Each number is 128 + 32 x the weight over its row's rms, rounded and kept within 0 to 255. Layers, rows and columns count from 0. Numbers have three digits each. The size before them is the row's rms in percent of the matrix's.

# layer 2 attention query, 128x192, rms 0.0653, rows 0-63, columns 32-63
119:221156123170125189154099138110136174107108159108152107131097155136095176130121137148153114089115
130:171142123156128174174088146087164147079103119120163173177119148123062194118084143129149129148105
086:136117108165137158163031165113101110157102125067142125152154147088084171126143142150118160140145
085:099080128168162122189071150098108151123116041089169120168177109111081181118097149139132162165140
102:145124163103146127087168092137161134148149086175150152120148063168210129111155125148105111077097
065:060141170111075145095160135116142143171125153126078105108172093113133120135165050117181064109093
093:116151144104121119109176087168160187126108076193150144123171085154156092110151103150148094144098
091:203146087140095179154103118127139146114069140089104162162063130130105177112108118072090112147106
109:113095094136187093153128109146096079143167092064159130060129113118144197065096105143164145158127
087:090167098064115146036130083113134158123113149107067155158156121126085128052115175084091159076126
098:079105151094180102103117141108106127171135085116118081099117145099134088095138101141141154157204
098:158118146168112169177087143099117112090132096132120098137163067143144116149118143190148088204111
092:082139087065072103048164075123215134137079111148160128146146084179133166100148107107112179067110
097:162140120159142104154099131106134137113135156149124131119112136132152162192181133143131134046079
122:129080123077092186064165135182133154107160167104138063121113098122203075124114109114104094086155
102:022087135125136069113156080100111116159149163170112121113143189137080114069141160115138175125156
111:137172116009121180119125100114104177106131141142164114094109115139151154089112149103117148044119
096:166125154055117101099098122130114154133075136127139135154141150070127133088050145126109110140164
100:219072105112075179150132138135137165112093107051164131109149108085107118147141129147118123165087
093:106133151106135105149185109137131188109167148181066104143084124182136150151103107105122142091112
104:096130146130100112165114150110055093157146181156110114130103211154110080151147133124120122094162
098:139139098091112097060167105071113142116140150096079139117069153116163146124143105135169116178103
097:091100098180125122118124110151096105161160130141103075105168146122136089158141108107123148091130
088:132160160094092096008069111153104110142091135138088122174087111106041104118157137111079158123131
107:158127082106156155165107203133189147144095128119091167097104128173147135163130187155149130118119
104:074130150166138062147165145105168099163149066218080098066139124115129140100162117036139182158177
089:042145128108109109112128119139180104094128105130139113138131046137061133151176125092131109126103
114:144155102138085160130198145168174103126136179113117145111136196153153075133106104107118134073096
096:081103142062148081142160108190145158126097075159097116081162100151072129127116114080164163147121
108:133113082089157139166128107151077116172181131114127115144092198087119177130130087137175098143165
115:067125149115132126173151115135131114119086119155116133131120146110078145155151062104134116102139
098:113187153075125207151130206112154204081071143093144177191166158145061087115080156194138159091055
130:109184131104126084085192110159146174150102111139178104104176059114148130175199095138127125155121
136:169114104101136163205100167128134101101149126096097104161102182146117109144031139132137144143164
086:142125119087097170076139172145123114154095163101067160202098202101074075099132143163114163085140
077:158145151081112103137219140102108163134064112090149143196084146130136124095109142093105131142166
084:155133124154124152098123094123079158183102205087117132155102153074103118102091135102085148146153
078:101126097087194109118166122136181113125067086132174107144211103155154118173103122130183167163156
095:128137109109196108178175162146187121094130079190144174082182079167118119104132151159167150104129
097:136152147143137138135146131160110125170097123096105155155162095177153145157112167129113182137095
091:116111128159124116126099124116105126059134129124167156184137111182181156146194175123111165137148
093:077133114101143113137170138189145110185116110126121114097149111139150082183082063159041166118157
096:137152152118070126125075163129127118038101139135115149119058145161139134149137128177087128111100
092:161139167079174136141124139061106117067112110160148173148114151155165157133143150154114097117190
091:115164129147140084075118116129132110104136118147096144167164094129144128125156162165084158115092
094:120185134134201119160079159098069124138078128117127105173124127102090109179020131132067173209141
111:141142119134157130121165128142083096102108079124123103115118121126077141114071126188148167125102
116:083179165137105106087206147126145087138079099123126112138169087128125117114204080147130148104106
096:122154120127144143148147092150161126142113149187065103128144080157162057172116133086087175118139
109:112130067101120103112115176135147110139109112153117131169143164137063128126098173156156088128163
094:111123160125131131110153154139129177143119118097152153161194116087115106152167123149125083151114
114:160166145153166171115086107131115115123143188079096143187109172133061136087116169146141184141138
109:140085111088119143092135162145158120033121125167110144121084133088124124150091142119126115101140
093:153152171124065144114095150114102125084090178141117129186111142112143132131181097155106131172114
097:043148128131100165117098144153154156173095189070161126125175083069123131164156100132112136200140
086:123077146175122131140093083136150112143095148144147130078055108163145165148124119142141186144116
092:166098110089123136094131129143220163118101125147133136134121179132064111127107145166179104105144
092:132112123132149084171142148125133096111096093172147128152140117144098144107102155109144122118109
100:156086101075183108201177114130151176096158066120191121113156090184155102126095052081114125168119
122:169107098118140161167054128109063094108152133188109130130085187145118144101098169106110153152142
089:050111125114122078106187141134118121143123086139124095143150098136144121067155136071135075043162
102:153174131200121165090114091154101175115110185070133151156164112068145116112172156173110155082086
103:193140149206154116159094146073094137101136140141118200150103144128118110140158143173120112150127
100:140099056163125140134059104132126176099116165134149165152084156118140153158139147140130119151141
# layer 2 attention key, 128x192, rms 0.0636, rows 0-63, columns 32-63
111:038098114071112137061170160178160139145139131147140111097140085153177099135132105111138102083120
114:123104147121154144161124115149131137131142185141144130119123105135156114086129130156064130171124
131:210141101132189168209123110129124121112166167109110167161135142129148115090103137137156124182128
103:173122128158156182156105122139132114152190163106109192140141175126132130102110176098139119159163
120:105116148127098068084164113127113154189106096126138153122122118093132127143117121158144140104113
074:179149084182132164165116056113145148137133175103142169154122180113118188092099147149125154148158
052:103085177127087131131125135093136074134131134122107131120146149134178099188145126134114142148175
159:199101128156155199156158139135135114094129185056134144153137153152127112122098172144140141142125
096:154168141072118097122133153132096094153104121099125128136116166113116128206191102151144153128169
089:125148091155072135122165153134121192084108125085157123101149090134144096166152108120113097157109
093:165128140132125087165154196082109135149106105172128103153150125097100154189108146090113133158104
089:122070155066159172139112085134112102107127102085074115102102139143164098117154127124138163132141
096:156144125142127150121099167096108194103121137125124131105148124095116154160106089137114091176070
105:150155115120149128063167096130086065139077140158080111070154114146196128122135126134125130124122
093:129177147143111093134119120169184147145092122126090161096099141099118149140106181093124116204125
099:177194076127106135145152170119118185125103093158168084151132083174091121166170094126115085109100
086:182163133136130146121140120157186125109100126141135138127123119138122125116049134193143067159130
098:102120133086091135167118151131171105107150120138121169121096158107123096167116179134188112135129
105:130130082112165155157111129111112107118155104122122185139137150099101119200045110135141141187127
101:151156125123153169101131184188110093093091150126160132071106136119146077149095153156126091140052
108:117136084147105153162139084128086138143143122165185101169141067153145153134149169109162097034073
097:107086073164122131102144157122144148150124128115182158100194123154097106080097092089120184077084
092:138148151169093110099178141116099146069094135041102136135133133136113111104127126118106146143141
093:129121084161160166166163124079144194104097128123124184146115139084144150105075141135161127135050
093:116138108177156141119128099173103094114171125113158126125123088118148111087107090121079110139093
100:097169129084140130099095155123166158086091114175122101105145149166121156167157064076125134112047
093:144094142100137096092095125105088153146148140137180078136074119153155147076119101072154122133128
121:148128096173134156111145130126129139111099130156167093137165082184172131155136092152101166150167
095:128093149120061141108092137152139109112164114149159131139090154141104184107076077105119109114113
101:101122159134067131076106150140149130099111176177137147146153108088111104136170177132165168118135
095:076112149150070107103109103117161146195179140121162143111095146138137142121162106140079179090124
104:142086116192154122182118018143143144098124141149155079124148102145124151113130150154138100127130
067:186134131151137139080092143142145118141114182095156102228114153102136137165106134097159133149196
070:113044106106181119171098155193117129081166086116146134138127123156102152187139143123142132130121
085:093181077118178085187177150090131153099079121146105111147122137168126140113126118114108148170132
110:139162131105081112079129153119116115174091197099085106144152224106105138111124156121110171102180
094:129083137086086142046130133184125183115117133105086075171150107140112089136096151131067101131165
123:120115113174147154128101084129092171103139091128116145108105013142152149142114160119109135080085
078:172143152138127106131127113068059126178100120146134150132122173070147102129091164148182101117155
107:137119113137090123127133111099121125143125125105128093166155121165082064151100143151112178116176
094:128145109137129110172146166034147122103099110106152157060174148137171065116106073141147105101120
099:080138174113067124070088091160146146186126077149101145173140104166091164161150144169130122163091
094:113109113123091154187097230128107099103119226130129129095159163135102155145129095126128132094100
101:164140115178131085235133135067161093089122098144153157111122154107145157213131122155195099105123
115:108179169074094143083156143190127130145116121141139097128132161159158121168099131156117104132101
101:196157090207099107143133137080128112098162066135111099194128116113088160165072123146111116154137
099:127081171174082154148067149179136100141101127131107113136134114089068120192086204182156151148142
093:117129173131080133062169140167103189143155066134142086164154146173125159112106144139096113144137
094:083118117094098152096113167117170155147111093136041172151233074195110093109173114161103125185068
104:144109146134177117151040118076140094144055080101145144150167136103140160138058155119144112149230
097:108140171094114095067168080173153158127156114172114140143111185178151175115141089147140115164110
096:158103103124166167143064136131084156113112167141158098176101097140097099163053158198132084096215
104:104134164117065128128101163194187198164137131155093107124088173126125100125113150084092077192151
093:188177148129102078180145133151123157085118112179162099124116139130159171169097145173155123149106
091:109191129116077106056167114156132134147147055108114171144121117163134161110163108096085126138113
086:104112071161158110124111079095094114080118152109129084085187084102121089164143119057039125183097
096:156099154142130179119061129092135188166115143100117141204065107112116092166064152134070153141196
096:119141105181094182163095161094076096154081112068139086115192119076143111135050177107126121174137
091:127161113137160131128168105075100103151137109138079129071097149112131115125151140161142139177101
116:180152078180176137186111161078126172146140135082144166134123167096135120073124136150150104112062
092:097149113042114063108112140156154145189071127143125137088129145127203129088176180090149136168155
104:129173166132073105056183104168136145051169128182151134131096134143092114170151112101112097134096
121:212100100131097161171116144081109091101135138143134193134091146049122164121043131177176133150118
095:159117107138157166186105156121109079139127176150137188091088125113138146072089074133125105170077
# layer 2 attention value, 128x192, rms 0.0688, rows 0-31, columns 32-63
115:134117154106156139157122160170106154096064089141064114138166117147107125139166142179136108113176
099:136148162096103143107159135144170151121148153131121135092120126169140160118138130106132186122079
099:112140148092168099100183158139131134170146138132150097068141132165147129156131098094064165109087
109:169098145130172110130114118196095162103001138129147127063144160088082128128116154140143117133096
092:159186111044135135116125067150167144133144114149177171091116150086144136108159123082124141134108
142:096129083126157143115149093120138120121160086161091125160135105147167096095150135130122105128133
114:123069121120042148113168183195128118118147148123149091117136130165132102097132098145076150098135
104:112107042142159160118133089115072151112132136114144129158129112134113113099135108123159112131119
094:156129132118123099108089144212160151153099120128154142145113149123070142154152144158131116165098
109:085155215099082124107092140117165120143164162132122143138127083146085114128154155093166180103097
124:079078116088131105078102090195084109163150143168134143074114095115146075094137139125112125050235
112:152108144161134147109159211142077109065121075111061089108135162179153149160116139147114157124120
132:179100129163132118111128164126091105123090088123101133071132181127152160142103196194118109124128
123:163091183131080147112143107168122087119168167132219116123149145143108150136152106090098160120063
096:142183141076133162101133201182115078145103120125109081111141128136148186108144081169040111137145
130:084096112091198117094112138113150180127070090158116115074129114110164074154110133142094093087147
120:171091150142141106168118170079130119130175125125081175071094141070112182115063096125165130168076
105:144180099150072121140193072141107127146138126100137101151145130071145099128152099158141122117113
101:139124137124106164127136153146108119156148117120079112074097116122139110197105130078110130139087
104:174101184139175109114139093112145182091091117117123146135160140088129140118134104136094145113064
104:115143109138145098115129111161135114168079086163051108126111160170169122138126157146129129079177
109:099149113093142107113124069168175099160095093156094161073112128144178130128147154139102113139172
112:122121136109108119134134144176166119122200102133079148164099112157126124103120113149136125088208
111:162178147149090128168122182100153104117121135108116142141104150149095170125075125111177138115142
127:184110135171081156162087170160067136087100172085197143107144164122067169145097132126123176114088
098:149151154130160108145132134131111122078072102122146137167123102103161146125107106120188084160137
086:119127177157112143139147184145125129118186113115191095137142128185169183126113105120122140098114
103:132127145171081129128108139150153171141154153113157158152126111130072173134106128113153143117107
122:090148110052109143102114163213129160123172157116185141079118099147103084120098103094172158126072
126:103162073091150123094101086154182113167092097147119139120091110139180115096157159119128113111184
102:138085141070140123117081137073139075130110105151087130122081135123190117086128112110137144186188
120:098122076104146153098125089149101121137100114121116100107138146161186103140125111129095109083150
# layer 2 attention output (transposed), 128x192, rms 0.0602, rows 0-31, columns 32-63
099:133159156130097144117090157124160196111123115096138144193145127138148099167098108136129102111171
098:110118045110089150155128105120116102069144093095109073121112129121172129144087118103064058117094
103:051133084134163174109144162157146082131098111098188155167132146148092132129090117088131138132078
099:107104144117169113092101114146143159080146157136139108111151104099124125121169129102089132168110
101:155174148095131112113169098102097116137111145144108231064110109134138100172124128098108163155139
113:122064155143150142162104205135097154140094137099000107108162100198172148101116067097131122180134
100:129161103091170095145134185127186142123129112170102124120096158098173134099088106128081131083098
103:097080122117133112110119082111149150099083115075059131160146109092123127135131147139173158169148
107:137112192105168106123139146198091112191097147171155171135109193136095111117201155119133088098126
099:118117163214062162150069080109125120146137116171201112122106135110110132103112149151139159172091
102:142086113167164163097090139162120176116105097127130130130130080109118113129120152139126127114153
100:155145167098156178126178147096148197135179064138101121147081146161145173201070144205137150107106
102:134119141129162090125166122059081129135112116116150155149099176111125107124132160158168141071079
102:178085183149132143053138064115113130103123129099146163150112169112108166170125118154137171097107
096:198110176103185137113127139071123051151124106169053111133095089106141166113116185074086098073130
103:078121115119142144113160137178092094152105070150179131107127132126132121111062177107077119129165
103:077175083121092139168145149098128115151147141151202139120089140096158075119113135171149105160153
104:113171154131134090108141084127183139172157141082082139148096102146129085163106083190130091090161
102:167136133102129174162174152089087090125108154085128116160092118144134157118089149103168176134099
105:097047124156136072133142159140154122127084105135149125068150122135134099116110062120160126214092
101:127167069123158083077163116141161184097098174195108089141104150148151097139095160178111082115098
107:145095156090125100154105064130128112060160098163126151107123147130174147113117149144066187176156
111:169136165126182126141156154106233114128202107154178148129123131143136105122148103142147144104162
103:094105077157155134148113136114167131104127177091195092119158106097142096142140181114165097112091
093:113155100171083154140113113102107144075127116124107126073136210130133092179150150177126129119148
102:114142114126169141148129108142089103127114123126132140137074127092192075151133133165145113138154
103:184175149106066142085168129080165159144170068084136164101128153160161159105147128142101123089100
100:116119116176145094149146083086083162116144152119223129130092132150113149146167105126121105094155
101:087179135125164130173106190142147135072163106134135083099094110121149159108109123148150095109158
100:120134103091192107162147065165161141099091103120131095115069134199135139107095182064114094207130
104:128106095095146112139122140156137121084075079177113156060159128139177117087133147116133084214103
093:205136124096108098136105105188195117136104120089057111127157075138175131091125075161061115103152